Weights of a small GPT-style language model, trained from scratch on English Wikipedia: rotary positions, capped logits.
Each number is 200 + 30 x the weight over the matrix's rms, rounded and kept within 0 to 999. Layers, rows and columns count from 0.

# layer 2 attention output, 160x160, rms 0.0672, rows 17-60, columns 0-159
171,220,218,201,174,188,156,235,188,259,218,149,199,167,201,223,258,202,246,172,206,172,232,210,173,213,239,204,237,182,243,200,142,180,214,231,197,151,185,184,205,181,221,194,128,214,177,204,220,202,177,178,217,203,214,190,175,172,118,187,231,165,184,208,208,218,190,214,253,246,212,196,200,187,207,265,220,189,185,145,154,236,192,256,229,204,179,202,222,194,187,218,187,241,184,199,208,204,188,242,243,270,228,193,171,221,170,176,202,138,203,165,156,215,235,233,231,184,209,173,255,230,171,218,159,194,196,186,218,210,249,183,210,222,168,215,186,212,228,184,203,249,230,187,203,177,196,138,234,154,195,264,200,219,163,190,219,206,243,262
197,191,217,215,170,136,211,199,230,234,220,175,185,195,151,167,224,177,219,168,239,167,209,188,240,204,174,236,221,147,235,225,161,237,200,238,208,168,212,197,269,230,195,195,200,150,182,221,239,187,203,165,204,166,226,206,171,217,214,154,173,178,177,177,214,212,204,152,197,244,225,218,151,199,166,207,220,210,195,198,192,223,190,216,200,222,180,188,220,250,249,182,214,198,195,174,242,177,205,201,176,195,224,176,155,171,190,163,214,236,199,179,152,223,223,224,200,182,188,192,244,251,214,233,190,166,174,176,213,207,222,242,232,247,159,237,201,184,197,227,197,203,189,130,163,236,209,171,189,185,183,201,216,194,159,236,159,229,239,233
191,142,238,172,224,191,161,231,190,197,182,152,158,230,223,166,169,178,207,278,201,249,205,205,195,168,235,240,232,215,253,207,205,177,259,183,192,110,237,216,257,222,179,172,237,150,148,283,262,143,222,159,188,178,249,287,223,172,217,194,188,227,208,237,171,185,187,175,115,174,225,137,176,209,240,187,191,206,248,195,162,188,152,244,242,237,236,170,211,216,194,230,240,217,157,195,209,165,216,203,234,223,197,198,216,172,202,216,177,236,212,210,183,217,218,216,197,190,198,168,224,181,167,187,179,194,218,244,226,209,225,233,155,239,166,204,187,143,191,168,207,231,215,231,208,253,194,159,240,196,185,209,208,199,222,214,168,170,217,156
153,221,194,250,201,217,141,257,179,220,238,207,241,225,172,193,218,228,152,211,226,220,240,226,179,208,204,214,198,188,224,170,203,180,223,196,206,213,214,209,242,181,190,232,220,226,180,229,201,211,255,126,188,175,214,197,217,246,184,203,210,134,233,207,195,188,206,135,152,142,178,187,183,222,212,186,220,201,245,225,202,153,220,202,180,165,186,192,253,169,158,203,254,184,211,238,183,270,216,189,178,199,179,194,180,199,218,206,230,181,268,204,205,169,154,251,193,292,207,167,214,160,182,245,206,247,208,137,131,190,199,231,209,157,208,192,205,275,166,210,202,220,247,162,190,255,231,251,204,195,253,229,204,225,216,151,208,172,169,231
242,228,193,187,263,246,127,251,173,170,238,202,182,206,198,167,194,195,214,158,169,167,170,191,174,170,192,200,193,220,218,272,219,162,211,172,174,157,219,218,196,192,237,191,234,217,199,239,202,170,201,222,182,222,170,177,209,138,215,232,243,202,169,213,200,168,227,208,171,183,219,179,178,204,189,198,172,178,211,223,223,176,211,188,223,147,258,225,226,234,250,195,207,213,185,183,210,238,242,166,212,236,205,175,232,167,211,222,215,161,227,204,197,176,212,190,182,147,205,175,231,240,219,178,191,235,163,165,228,210,188,186,196,252,196,304,173,240,179,146,286,191,157,170,204,186,182,235,205,224,182,218,207,199,200,221,171,161,168,196
189,175,220,223,238,201,219,163,221,202,194,177,201,200,199,180,190,177,229,193,199,200,208,203,162,200,253,200,210,185,203,199,211,199,204,177,206,153,185,201,214,227,206,227,200,202,168,180,223,215,208,190,153,201,172,229,217,168,179,201,190,168,204,248,187,181,190,192,191,200,186,194,228,207,188,166,203,247,181,165,175,201,188,199,224,233,196,215,238,233,185,234,222,147,203,221,182,190,173,234,196,196,247,174,163,149,170,181,180,223,203,216,189,188,261,187,223,181,187,178,206,203,205,213,184,204,207,205,181,237,177,223,200,157,220,185,186,194,248,202,214,149,209,222,256,139,176,169,228,228,212,198,179,180,217,155,175,178,149,185
197,183,200,274,233,208,215,171,188,213,175,201,162,194,199,227,154,243,285,159,232,219,264,214,212,199,221,220,202,200,200,202,201,208,125,177,201,183,201,241,181,177,194,191,201,169,156,240,263,170,220,200,217,189,225,180,229,173,214,184,214,186,140,224,200,191,230,149,140,218,230,133,266,185,188,243,231,192,225,209,179,244,193,187,157,195,154,207,193,238,160,188,227,154,227,216,196,154,230,207,186,185,215,208,136,201,184,191,219,216,207,209,181,213,199,227,189,211,209,184,169,211,193,196,157,178,234,185,194,200,162,209,210,223,178,223,202,224,187,196,196,228,232,179,191,195,211,195,210,210,214,223,172,190,162,222,146,184,209,222
136,222,208,214,232,140,209,203,198,208,222,183,189,178,182,236,253,233,201,207,224,226,281,170,182,219,148,184,169,167,139,197,169,178,209,243,212,182,221,211,170,179,197,217,189,197,235,180,171,177,226,173,202,186,194,195,178,220,201,205,206,195,199,239,227,216,228,206,160,227,162,235,214,209,207,182,226,187,200,231,197,190,202,238,202,223,147,188,205,165,172,220,222,184,224,200,233,211,146,221,197,238,200,218,251,193,245,253,190,211,176,206,189,229,173,190,237,203,215,204,206,185,166,186,186,192,204,178,155,215,232,192,131,181,264,170,182,236,182,219,246,209,241,249,162,257,182,217,202,219,195,194,216,257,176,174,217,185,164,203
246,217,156,219,180,229,223,210,209,232,213,260,261,223,187,237,243,224,192,157,144,175,173,220,200,196,226,173,200,222,198,251,241,192,166,245,206,227,149,204,194,157,190,225,167,219,197,192,169,184,195,196,156,233,221,227,175,178,169,243,164,219,206,201,191,190,225,178,193,168,195,186,205,245,227,220,213,242,173,199,204,199,214,179,192,198,242,209,218,217,194,193,205,169,210,217,156,126,215,240,217,218,228,173,187,251,213,246,230,243,179,171,167,197,187,169,221,180,205,188,160,191,215,242,225,156,179,233,163,207,210,270,186,254,203,191,227,201,163,196,232,158,183,197,172,215,177,238,217,219,213,232,163,189,234,229,184,201,173,169
193,195,228,210,214,262,184,195,195,223,162,176,214,210,244,217,159,182,220,192,210,157,172,168,210,235,180,197,202,198,235,198,231,230,169,185,233,255,168,231,224,222,224,210,221,187,163,207,179,194,202,181,180,219,222,259,197,184,158,196,179,235,188,215,246,259,197,229,221,201,172,175,205,153,227,245,188,219,162,194,233,206,202,168,240,191,247,208,215,236,191,176,155,148,222,181,191,151,208,163,178,181,196,193,195,231,180,187,209,242,190,260,181,154,204,245,179,238,208,108,193,203,185,218,208,118,204,192,158,201,202,206,181,182,219,176,206,192,205,191,199,165,205,236,241,207,224,201,203,165,259,178,181,224,247,161,171,195,150,198
201,180,214,205,220,149,266,159,213,192,177,217,209,173,261,200,201,223,251,259,164,201,215,180,234,229,219,196,214,194,140,198,158,189,155,197,257,230,131,224,181,209,164,249,136,204,191,182,156,252,195,236,146,209,169,179,170,164,187,151,204,238,221,209,196,234,208,136,187,177,121,166,233,187,258,183,178,219,197,243,278,170,168,180,224,178,234,191,165,215,171,203,223,174,236,174,185,174,233,270,231,146,226,190,229,165,250,229,170,211,186,152,265,186,208,191,208,235,289,247,175,198,173,171,152,169,114,255,227,174,181,218,183,204,198,227,169,191,217,244,195,176,196,174,190,219,106,290,184,177,222,188,217,136,206,237,160,221,158,148
224,217,215,212,209,168,186,184,229,141,197,234,174,200,199,234,239,215,235,153,193,170,167,233,237,167,209,163,173,241,194,214,179,137,173,171,186,120,240,161,166,225,239,166,250,210,198,224,223,149,241,213,170,170,214,151,206,226,235,208,259,175,192,194,193,248,189,224,200,180,210,154,212,229,199,219,223,217,232,211,196,245,244,209,200,241,245,231,208,229,229,206,183,228,199,227,201,231,209,162,153,193,217,198,185,154,244,239,251,221,162,239,227,174,169,207,235,149,139,151,216,174,185,193,207,190,167,192,242,204,233,192,199,202,166,170,213,114,211,203,192,150,152,147,172,215,173,268,216,184,226,208,224,119,206,284,155,265,181,185
183,198,213,174,182,217,189,225,233,147,207,222,198,198,161,238,218,205,227,202,243,126,207,215,234,200,177,178,238,196,184,178,229,241,133,184,149,236,204,230,258,159,273,235,236,224,182,221,239,226,182,193,211,220,232,165,202,194,195,247,240,185,176,134,228,213,221,228,237,204,209,229,137,218,107,233,164,206,194,196,182,233,215,240,177,259,218,242,238,166,138,179,164,179,221,265,140,136,243,177,226,170,228,177,207,210,195,177,167,211,231,197,188,213,215,211,214,175,211,195,160,218,214,213,248,152,181,217,160,210,156,204,201,245,207,214,225,202,227,231,225,211,191,160,186,212,187,235,169,200,204,204,184,184,216,165,263,180,205,164
195,179,200,184,216,204,221,194,197,191,199,199,193,246,195,198,153,214,167,243,221,228,213,216,204,209,180,219,213,179,216,195,180,159,183,182,204,199,217,130,202,201,205,200,159,201,249,216,163,220,244,202,140,200,215,163,214,217,184,195,237,165,180,178,209,191,194,246,216,222,155,214,206,163,194,188,160,190,227,159,196,253,207,254,190,198,186,231,200,179,236,196,185,231,211,220,165,194,196,202,173,179,184,246,238,186,272,247,190,263,208,193,222,174,123,178,193,225,210,229,112,158,237,207,241,200,191,198,193,179,165,218,229,202,226,225,195,237,173,210,200,220,210,174,140,175,201,243,175,173,218,224,222,202,204,176,177,230,173,187
238,181,140,188,126,216,189,223,177,220,227,234,169,200,199,193,257,199,136,161,203,192,174,261,179,126,221,192,159,236,214,213,256,151,206,135,173,121,247,194,200,211,217,161,185,240,183,240,243,156,261,176,193,241,235,213,240,209,209,235,207,210,180,246,154,282,181,203,191,224,223,156,273,190,235,222,217,171,210,231,232,261,214,192,223,158,194,159,227,239,235,131,199,226,193,155,184,200,209,211,202,252,203,178,175,230,174,178,216,179,248,200,168,237,197,220,257,232,213,220,205,231,239,219,214,188,201,220,226,203,227,196,173,212,208,251,159,227,164,194,230,213,212,221,230,180,178,241,215,295,210,225,248,193,221,216,202,214,218,187
164,228,189,200,175,220,191,172,246,184,223,216,189,174,182,179,157,168,134,218,182,186,181,184,155,167,123,217,231,189,205,196,149,226,242,201,206,205,192,229,185,211,215,184,201,158,212,210,143,194,202,188,192,177,196,217,183,208,166,206,239,199,173,185,292,198,224,161,244,179,150,214,191,189,229,227,169,220,198,196,210,192,175,209,167,198,190,185,212,191,205,179,197,217,253,230,198,215,198,265,200,206,204,189,231,191,189,214,177,171,219,222,165,170,183,214,208,194,169,175,159,161,195,260,232,177,210,228,146,131,218,184,220,152,234,140,230,201,220,216,141,229,182,224,153,195,207,265,221,171,235,143,160,146,184,192,225,174,176,171
175,190,98,177,226,157,149,187,192,200,239,171,168,195,179,209,223,198,209,177,178,217,224,188,209,181,173,243,202,181,153,217,219,206,158,246,197,200,202,189,160,180,246,201,216,211,223,198,248,182,189,174,196,191,207,172,199,166,210,240,189,229,174,196,207,193,215,181,196,209,202,220,197,238,196,217,227,223,223,228,207,178,231,177,204,206,209,224,227,259,212,196,240,183,200,204,254,226,156,207,188,241,169,171,189,199,202,198,185,201,186,185,179,176,226,194,218,199,192,182,230,170,147,181,182,169,196,191,209,181,170,228,183,205,183,194,170,168,227,202,171,210,231,198,208,163,179,140,202,155,201,206,175,181,216,186,201,192,215,200
207,182,192,242,189,163,194,180,187,133,242,204,149,210,191,169,195,173,180,213,231,199,207,177,231,203,190,260,212,247,171,187,179,231,232,197,179,180,195,176,227,191,195,208,168,203,217,220,215,214,195,212,213,213,229,216,206,191,220,244,200,214,191,175,220,219,229,163,203,270,228,220,180,207,175,215,231,251,209,248,144,246,219,179,194,195,156,209,235,196,151,161,221,152,252,239,223,208,248,154,212,227,204,216,170,211,154,170,196,173,212,193,169,215,156,229,208,165,205,192,216,217,145,184,176,207,193,272,214,198,192,185,196,181,215,246,163,255,155,179,237,163,174,176,210,186,212,206,177,225,200,216,254,227,226,204,183,241,166,239
253,191,176,170,177,173,261,176,254,224,256,204,281,213,166,225,165,205,187,225,236,247,275,220,240,242,187,210,179,185,173,192,207,200,190,201,230,228,222,247,206,229,219,210,235,173,199,195,187,184,174,210,219,204,213,212,183,180,242,201,217,237,199,191,205,157,214,177,178,169,235,194,177,198,175,186,198,206,192,169,161,233,224,206,190,141,166,171,230,216,166,197,199,171,181,227,224,219,191,224,230,180,231,176,222,178,200,210,186,213,165,198,165,198,209,206,199,182,237,162,217,210,179,173,165,183,173,251,219,225,191,245,193,201,217,200,187,245,174,186,218,194,191,197,199,189,224,245,189,199,207,186,233,214,193,188,202,215,183,197
270,267,183,230,168,310,163,260,159,262,186,217,227,212,217,169,170,221,157,202,206,236,178,238,175,228,221,173,188,206,297,224,188,174,217,186,212,206,188,174,197,174,195,190,178,250,187,230,184,202,218,211,226,185,240,153,177,228,185,210,226,172,203,175,194,231,182,195,192,218,191,204,185,188,213,202,200,222,222,189,219,193,208,186,196,157,227,184,204,224,172,192,204,171,220,189,209,205,138,181,231,208,150,240,209,155,186,241,151,180,222,168,238,180,217,212,123,182,214,193,176,188,279,222,198,273,240,209,158,182,193,206,211,185,207,226,200,233,210,203,205,151,159,230,205,174,153,169,216,153,235,144,158,178,223,186,219,181,177,193
159,180,182,246,243,185,185,185,134,191,197,206,172,219,243,188,233,207,246,199,210,211,228,163,197,214,228,233,212,221,160,206,193,259,192,240,230,206,168,202,169,164,156,202,187,178,236,218,210,201,156,219,201,223,220,227,158,211,225,171,185,243,197,187,202,186,173,127,128,176,122,232,214,272,244,193,217,233,184,195,190,178,173,202,129,199,176,231,194,146,107,207,253,183,262,218,237,175,213,205,194,212,178,185,215,171,184,186,210,194,200,228,208,242,219,189,222,178,215,173,260,218,222,225,219,199,197,194,185,205,151,202,191,188,136,133,235,182,230,245,154,224,239,194,223,239,190,225,203,207,229,181,182,166,165,202,172,229,215,185
177,190,198,241,198,173,223,179,186,160,157,158,127,189,233,207,207,198,239,209,201,202,252,172,191,190,182,247,185,190,173,232,202,261,226,227,182,237,180,189,165,163,178,147,122,204,193,173,116,224,186,176,215,172,200,181,187,172,167,217,168,215,211,214,222,197,200,216,163,181,157,231,210,242,215,197,216,196,196,199,247,229,174,213,208,219,180,246,181,171,216,187,220,191,229,193,151,106,237,240,198,168,186,248,217,203,185,228,109,210,200,209,242,143,178,192,126,199,246,233,160,191,252,150,209,196,206,202,172,209,216,174,118,224,196,173,212,181,230,185,205,214,256,201,197,228,201,192,208,183,194,178,161,213,171,214,204,163,237,165
165,190,166,188,199,248,180,196,228,208,228,269,190,170,190,205,240,187,214,183,206,195,165,184,197,174,223,201,215,199,239,211,192,181,240,183,159,172,196,191,131,238,199,173,201,200,229,181,185,148,194,180,153,199,232,198,243,240,172,222,224,172,173,235,178,178,180,214,242,148,216,206,211,170,218,183,200,171,208,215,210,205,175,227,230,227,232,181,147,196,263,187,187,231,187,153,248,269,209,206,178,257,166,160,134,175,168,152,245,214,223,225,163,283,231,189,247,167,142,250,255,170,218,181,214,248,269,200,173,165,190,147,181,182,189,152,264,205,195,210,235,162,198,210,221,207,214,213,173,225,148,193,228,170,183,179,218,209,204,181
213,241,232,229,242,201,221,233,184,181,168,166,206,206,172,248,197,216,215,192,223,194,200,203,227,221,213,219,155,240,213,161,248,194,208,138,160,220,173,190,219,157,275,193,217,247,214,196,190,184,176,195,265,203,174,170,223,240,148,211,201,189,226,181,245,225,180,200,197,250,151,210,254,214,204,240,199,152,196,186,185,218,204,229,193,199,187,217,188,166,154,184,145,225,233,186,205,165,188,213,209,218,184,225,186,245,164,194,210,188,227,193,186,198,169,213,179,189,191,218,180,223,266,187,184,234,241,183,159,214,207,213,202,189,177,230,208,237,172,170,168,208,238,200,212,164,164,164,211,220,203,260,168,219,186,164,191,178,223,223
169,202,196,184,177,236,190,224,221,221,238,220,230,226,196,201,188,161,160,221,200,256,227,161,196,177,161,264,234,182,212,182,196,227,234,218,198,207,266,203,172,226,133,205,212,184,180,208,195,238,250,155,194,184,196,214,256,261,265,173,198,186,120,273,155,188,217,171,208,232,200,203,200,226,140,203,226,182,184,198,171,207,236,201,171,194,174,213,169,237,174,174,209,193,195,213,168,251,194,201,200,202,194,189,183,202,200,186,218,191,223,245,188,213,219,204,201,214,191,195,192,222,206,217,203,217,185,167,205,188,160,220,181,223,200,218,241,141,258,232,204,245,228,228,250,211,133,147,216,212,210,200,186,200,217,266,175,176,192,174
218,273,238,213,225,251,175,268,151,227,206,189,236,147,142,171,176,156,192,201,249,181,215,213,200,236,207,210,203,230,228,156,229,228,187,184,149,150,184,214,206,174,219,228,198,185,192,209,260,200,149,164,165,208,198,185,211,171,176,213,174,219,161,214,123,174,206,230,219,188,181,190,190,204,154,189,155,203,233,173,214,186,255,217,227,143,215,147,187,278,182,173,187,167,230,217,196,214,210,246,243,230,196,249,180,186,208,180,233,172,219,206,210,241,222,200,216,185,217,217,204,200,244,240,179,229,175,170,197,240,144,230,171,203,134,219,198,201,177,204,199,153,230,211,225,184,142,218,166,249,210,256,133,165,152,165,167,273,238,160
190,210,145,222,210,241,218,242,219,204,224,204,224,229,147,223,193,220,161,166,245,198,215,201,172,209,207,200,181,173,179,213,193,185,174,251,203,204,279,143,187,126,147,222,185,206,204,187,194,214,239,202,201,227,174,197,225,239,251,241,225,146,192,262,189,213,207,197,154,207,178,195,156,240,176,226,202,195,234,189,187,224,189,227,140,224,167,213,187,181,159,166,245,182,251,186,161,205,159,167,238,160,263,169,210,163,228,209,191,220,178,178,208,187,224,186,226,193,220,147,205,168,231,213,224,188,106,175,173,194,265,174,207,174,204,187,204,254,160,149,204,217,215,235,161,240,216,170,210,221,198,280,192,249,231,168,262,202,199,190
182,183,208,187,149,197,137,251,210,253,229,210,222,181,161,212,230,218,158,181,193,159,206,214,198,180,188,187,205,198,230,230,188,206,226,188,198,186,199,245,172,204,225,195,202,260,237,268,229,211,198,154,204,203,231,234,231,236,169,206,228,212,253,230,174,180,179,209,218,194,223,208,204,172,183,219,151,171,236,196,234,241,235,225,219,209,211,178,159,171,239,172,165,266,187,172,169,233,191,198,158,238,185,213,209,211,200,181,225,157,207,190,187,193,178,193,193,166,193,257,189,152,171,183,178,220,203,205,198,209,227,217,216,248,178,247,183,225,158,153,208,197,232,169,158,205,185,230,170,218,188,266,179,182,188,220,171,233,222,186
214,190,153,221,225,212,146,211,207,196,222,197,157,193,195,183,155,206,159,169,249,246,223,247,186,190,207,191,209,224,196,189,208,141,238,198,193,161,271,172,191,198,170,191,205,214,214,202,212,169,255,201,183,182,230,163,238,224,241,207,230,133,170,220,177,237,225,207,221,183,269,259,170,235,152,169,226,189,157,224,219,175,179,206,207,183,205,215,236,226,227,153,196,174,182,229,198,227,245,210,196,230,176,153,274,188,210,208,178,151,189,163,183,225,209,211,173,149,180,216,235,199,135,191,237,181,234,183,234,180,218,179,240,170,279,202,168,207,207,184,236,218,146,252,224,148,185,133,201,229,198,197,232,206,210,179,264,137,185,191
231,213,159,186,154,160,203,222,225,224,240,240,209,190,163,210,214,225,149,115,219,123,163,233,196,161,161,191,172,196,161,271,236,223,198,214,240,155,198,211,178,202,189,164,236,237,206,190,245,222,190,191,182,242,200,187,201,215,205,216,193,191,248,204,173,216,198,223,215,179,190,199,279,212,196,221,206,133,202,234,259,185,234,159,166,181,200,279,136,202,179,166,202,203,261,220,220,204,168,240,232,163,235,195,175,171,260,220,174,252,162,191,211,167,175,208,227,193,176,217,200,157,180,169,191,190,185,155,193,218,163,218,151,231,194,184,211,248,225,204,225,249,165,198,176,229,176,253,194,201,180,169,115,179,166,181,211,164,249,126
212,159,223,197,133,211,234,208,224,206,201,182,225,190,212,224,221,178,156,180,214,178,205,182,212,185,187,228,207,206,258,183,203,186,227,170,170,257,249,216,283,169,240,162,217,188,201,217,198,196,188,168,243,188,174,186,211,151,181,241,213,233,216,165,204,203,221,236,233,203,224,192,145,224,152,189,212,223,229,171,183,226,224,244,182,212,214,208,220,188,229,145,140,232,216,207,189,157,270,140,152,224,227,253,162,249,182,174,240,248,179,215,177,149,172,178,228,201,179,187,192,237,225,216,256,153,215,220,152,147,212,180,184,194,231,239,249,234,181,162,204,172,160,264,215,171,164,217,197,215,230,236,168,140,211,156,208,214,188,167
161,179,217,225,226,169,229,164,198,182,203,174,159,173,224,181,178,165,184,202,221,242,231,161,133,218,232,227,179,186,195,205,173,171,196,187,233,175,190,240,228,254,247,227,205,201,163,226,245,170,216,165,193,208,228,219,166,144,181,220,200,196,239,235,205,180,181,190,176,249,200,183,237,204,183,235,158,197,197,175,156,196,200,202,159,206,185,195,185,180,159,211,201,193,219,228,203,168,178,212,172,189,190,159,215,143,238,203,157,234,214,202,187,230,169,195,222,230,211,193,168,219,206,228,184,243,218,197,200,169,182,164,196,189,205,188,203,185,208,194,208,201,200,206,203,160,206,177,179,233,205,209,173,154,140,212,223,256,259,236
230,240,180,200,127,193,196,172,192,167,230,197,173,215,222,193,200,254,202,174,195,164,142,202,253,187,118,150,216,155,181,192,232,197,218,160,201,176,193,172,186,175,214,197,218,208,188,205,194,183,227,201,194,199,153,215,221,175,192,223,198,246,171,207,197,233,164,254,234,218,193,186,235,190,166,210,194,201,199,201,187,238,226,225,209,223,199,226,196,205,196,224,190,185,190,204,185,166,153,225,220,193,186,218,228,223,207,202,168,235,157,182,186,194,190,200,185,194,206,235,151,217,229,174,234,193,188,214,235,182,247,137,217,187,194,220,168,202,212,182,207,186,164,222,246,165,182,222,204,196,205,188,163,186,189,204,208,179,176,167
262,230,190,202,229,180,212,169,177,209,258,236,206,170,194,207,235,199,256,157,206,181,138,209,247,165,267,176,224,253,187,227,210,213,224,238,225,242,173,186,157,189,188,206,193,166,228,161,145,250,155,256,170,193,152,211,211,215,199,181,192,245,192,227,181,222,170,200,170,218,170,214,227,209,229,234,221,230,159,189,209,216,170,170,239,152,227,228,221,247,177,186,191,157,214,210,212,198,178,194,156,197,140,180,271,199,220,251,168,208,204,204,232,152,219,244,192,240,131,192,186,139,161,173,185,193,248,179,235,202,146,140,200,227,121,196,169,157,234,185,186,240,190,180,178,195,226,151,223,174,141,244,191,222,180,192,243,202,253,222
210,201,245,174,220,214,254,187,231,161,196,196,248,215,220,216,187,196,173,250,203,254,208,191,203,240,200,232,165,222,185,163,213,167,207,225,209,217,170,211,191,222,169,183,194,187,206,178,213,177,197,171,191,160,193,198,177,201,233,171,173,245,246,220,201,227,270,168,209,202,178,237,200,205,196,155,221,177,185,235,219,167,197,173,164,182,199,209,218,226,200,209,175,197,197,192,183,190,197,156,159,163,240,217,227,210,204,189,213,175,223,221,223,202,175,200,201,241,156,240,225,159,170,217,232,222,203,214,199,175,142,164,178,154,221,139,208,236,228,179,200,225,202,196,203,210,195,254,276,236,276,144,215,243,179,189,205,210,162,168
232,206,179,183,151,212,223,189,239,210,251,229,240,210,183,214,201,227,219,223,200,193,154,178,261,219,182,175,220,162,206,186,164,177,244,194,198,173,200,181,171,200,214,168,224,223,212,232,176,163,222,181,185,208,154,132,202,243,203,221,270,152,193,179,236,188,161,221,287,234,243,238,189,179,175,176,222,236,166,208,191,193,224,173,229,232,248,202,194,199,257,189,157,190,174,212,196,177,201,256,180,207,161,166,239,195,174,180,180,189,171,150,180,172,237,258,252,255,242,200,207,228,187,200,154,212,220,162,201,245,250,208,169,218,177,204,230,210,218,251,186,161,140,149,143,183,180,233,180,125,160,191,262,217,212,176,188,209,175,245
200,211,181,196,159,173,165,208,177,251,191,183,178,146,193,223,236,163,196,161,184,183,226,236,205,192,174,165,235,186,217,251,195,224,154,198,186,230,125,204,198,125,200,214,154,232,215,196,209,227,138,239,196,219,168,182,155,177,184,199,208,239,229,152,185,183,197,207,235,213,253,215,189,217,177,216,196,211,203,187,175,196,217,204,238,180,234,198,202,238,235,162,195,159,182,214,218,244,250,203,168,231,208,180,164,217,172,156,199,141,212,154,204,246,139,244,240,253,193,262,210,179,204,175,209,236,257,175,201,205,240,147,182,209,204,238,182,200,215,207,256,226,189,189,207,217,146,213,188,184,188,185,225,239,215,212,224,170,210,216
182,214,188,225,155,168,200,207,218,200,213,188,235,178,210,197,216,187,166,221,180,217,200,176,171,194,183,191,204,148,208,163,179,258,198,201,197,150,176,267,216,281,203,186,238,143,202,203,215,201,191,207,183,213,197,181,201,175,155,173,242,231,208,250,208,169,166,182,200,177,222,233,214,200,232,218,188,242,208,162,200,202,185,215,178,186,250,217,204,213,219,211,205,210,207,224,210,192,219,207,194,252,179,151,202,181,227,205,193,248,253,155,167,225,222,189,235,236,198,172,183,230,174,210,200,158,219,179,245,200,216,178,176,234,191,155,230,140,179,213,209,199,212,205,207,238,185,223,247,210,218,209,221,209,202,220,183,205,220,188
226,213,191,197,255,253,231,214,209,165,192,232,212,155,156,232,170,207,179,177,184,171,175,244,226,187,221,179,205,241,160,210,244,163,194,204,258,214,211,150,204,158,190,198,167,202,193,204,180,181,220,203,183,209,194,188,199,175,236,229,185,202,185,208,198,231,192,196,150,176,188,190,149,245,193,147,224,215,217,209,199,191,211,221,208,203,214,219,253,212,147,196,239,202,195,217,188,254,196,165,134,194,167,184,236,229,212,221,222,175,201,186,178,219,174,188,191,157,175,229,204,230,221,184,247,250,180,130,216,204,201,167,261,168,234,209,195,224,209,210,215,192,171,162,188,135,232,189,180,191,243,180,220,246,247,183,183,185,150,193
203,210,179,216,236,205,209,213,224,229,258,224,192,253,170,169,187,177,202,226,201,218,238,182,178,185,202,274,206,168,184,221,169,224,166,239,155,181,198,114,252,186,239,190,148,187,200,211,161,226,216,248,203,178,212,149,191,212,152,209,212,167,178,157,186,200,173,206,236,261,194,219,199,220,160,212,222,178,173,183,163,252,227,206,206,180,147,296,223,180,141,144,205,229,218,243,227,250,178,187,198,227,121,194,200,211,244,197,198,179,273,188,235,174,225,213,216,234,229,238,181,220,136,231,194,210,212,138,223,209,213,209,223,210,217,200,141,192,172,251,183,214,221,182,208,203,180,169,203,146,193,256,209,218,177,149,229,199,236,255
234,219,175,190,165,240,177,200,178,230,195,198,235,222,198,150,142,184,176,231,195,190,167,242,238,254,168,202,198,252,184,211,218,180,165,203,170,220,204,169,268,153,249,204,225,191,186,232,197,191,173,184,256,204,209,193,192,200,199,220,178,190,204,162,192,227,188,183,209,145,165,182,178,207,234,176,186,213,176,227,220,167,226,199,177,209,204,154,191,192,230,203,211,231,184,179,228,234,223,180,214,198,194,193,202,203,218,187,223,151,225,195,237,157,222,195,195,216,227,184,194,233,179,196,196,223,210,196,223,181,161,165,211,162,209,230,203,243,206,195,240,213,160,170,204,182,210,217,209,221,219,218,219,201,205,190,194,215,181,236
142,261,272,182,232,168,170,161,216,247,220,151,195,204,194,229,226,228,219,143,195,203,168,180,123,211,177,194,254,209,221,226,158,163,254,255,228,195,198,132,200,200,145,237,136,233,234,124,142,226,217,156,243,171,209,258,152,264,164,156,214,178,263,232,210,204,148,185,184,110,138,216,198,166,265,153,170,173,196,183,272,147,183,244,185,257,214,184,189,140,249,250,239,216,156,167,148,233,204,191,223,175,180,251,188,193,225,185,222,189,204,218,232,155,183,174,188,264,166,140,176,153,218,186,240,216,208,177,165,215,217,246,180,152,247,115,200,217,174,195,179,183,223,205,220,208,233,224,201,206,204,186,142,188,246,133,225,214,161,173
150,160,198,230,167,171,239,177,217,210,170,194,187,218,219,156,206,203,169,230,227,178,234,191,163,231,212,192,210,163,216,240,205,152,300,166,185,142,241,139,165,168,201,189,210,258,233,249,209,203,217,198,202,196,166,163,197,224,205,252,272,146,203,191,220,262,176,241,232,254,214,245,228,214,156,237,198,119,223,183,197,207,208,174,176,216,181,229,170,177,183,175,154,186,202,222,197,171,125,194,180,226,175,247,227,199,206,237,206,191,210,163,213,158,127,212,202,215,203,255,178,156,207,196,192,197,206,174,156,206,209,219,217,202,186,223,219,199,162,195,176,186,221,209,193,183,174,171,205,187,233,219,129,202,164,175,193,144,194,226
190,202,186,194,187,208,185,222,193,199,193,191,228,218,185,238,199,231,184,173,166,211,202,222,176,191,191,209,125,236,244,151,197,215,197,219,219,192,207,263,186,208,191,195,198,199,160,143,210,166,216,155,196,153,243,193,212,220,193,230,171,234,184,211,255,169,214,145,143,199,195,204,217,192,200,170,263,200,168,216,188,184,169,230,183,221,122,196,235,191,171,260,227,201,216,209,240,178,193,185,183,134,252,162,187,220,205,196,126,261,219,232,211,232,241,204,123,250,222,135,203,176,122,211,153,200,204,225,146,225,214,218,159,251,228,175,252,230,227,235,219,192,179,217,168,249,182,159,238,187,186,188,174,213,161,130,203,171,234,147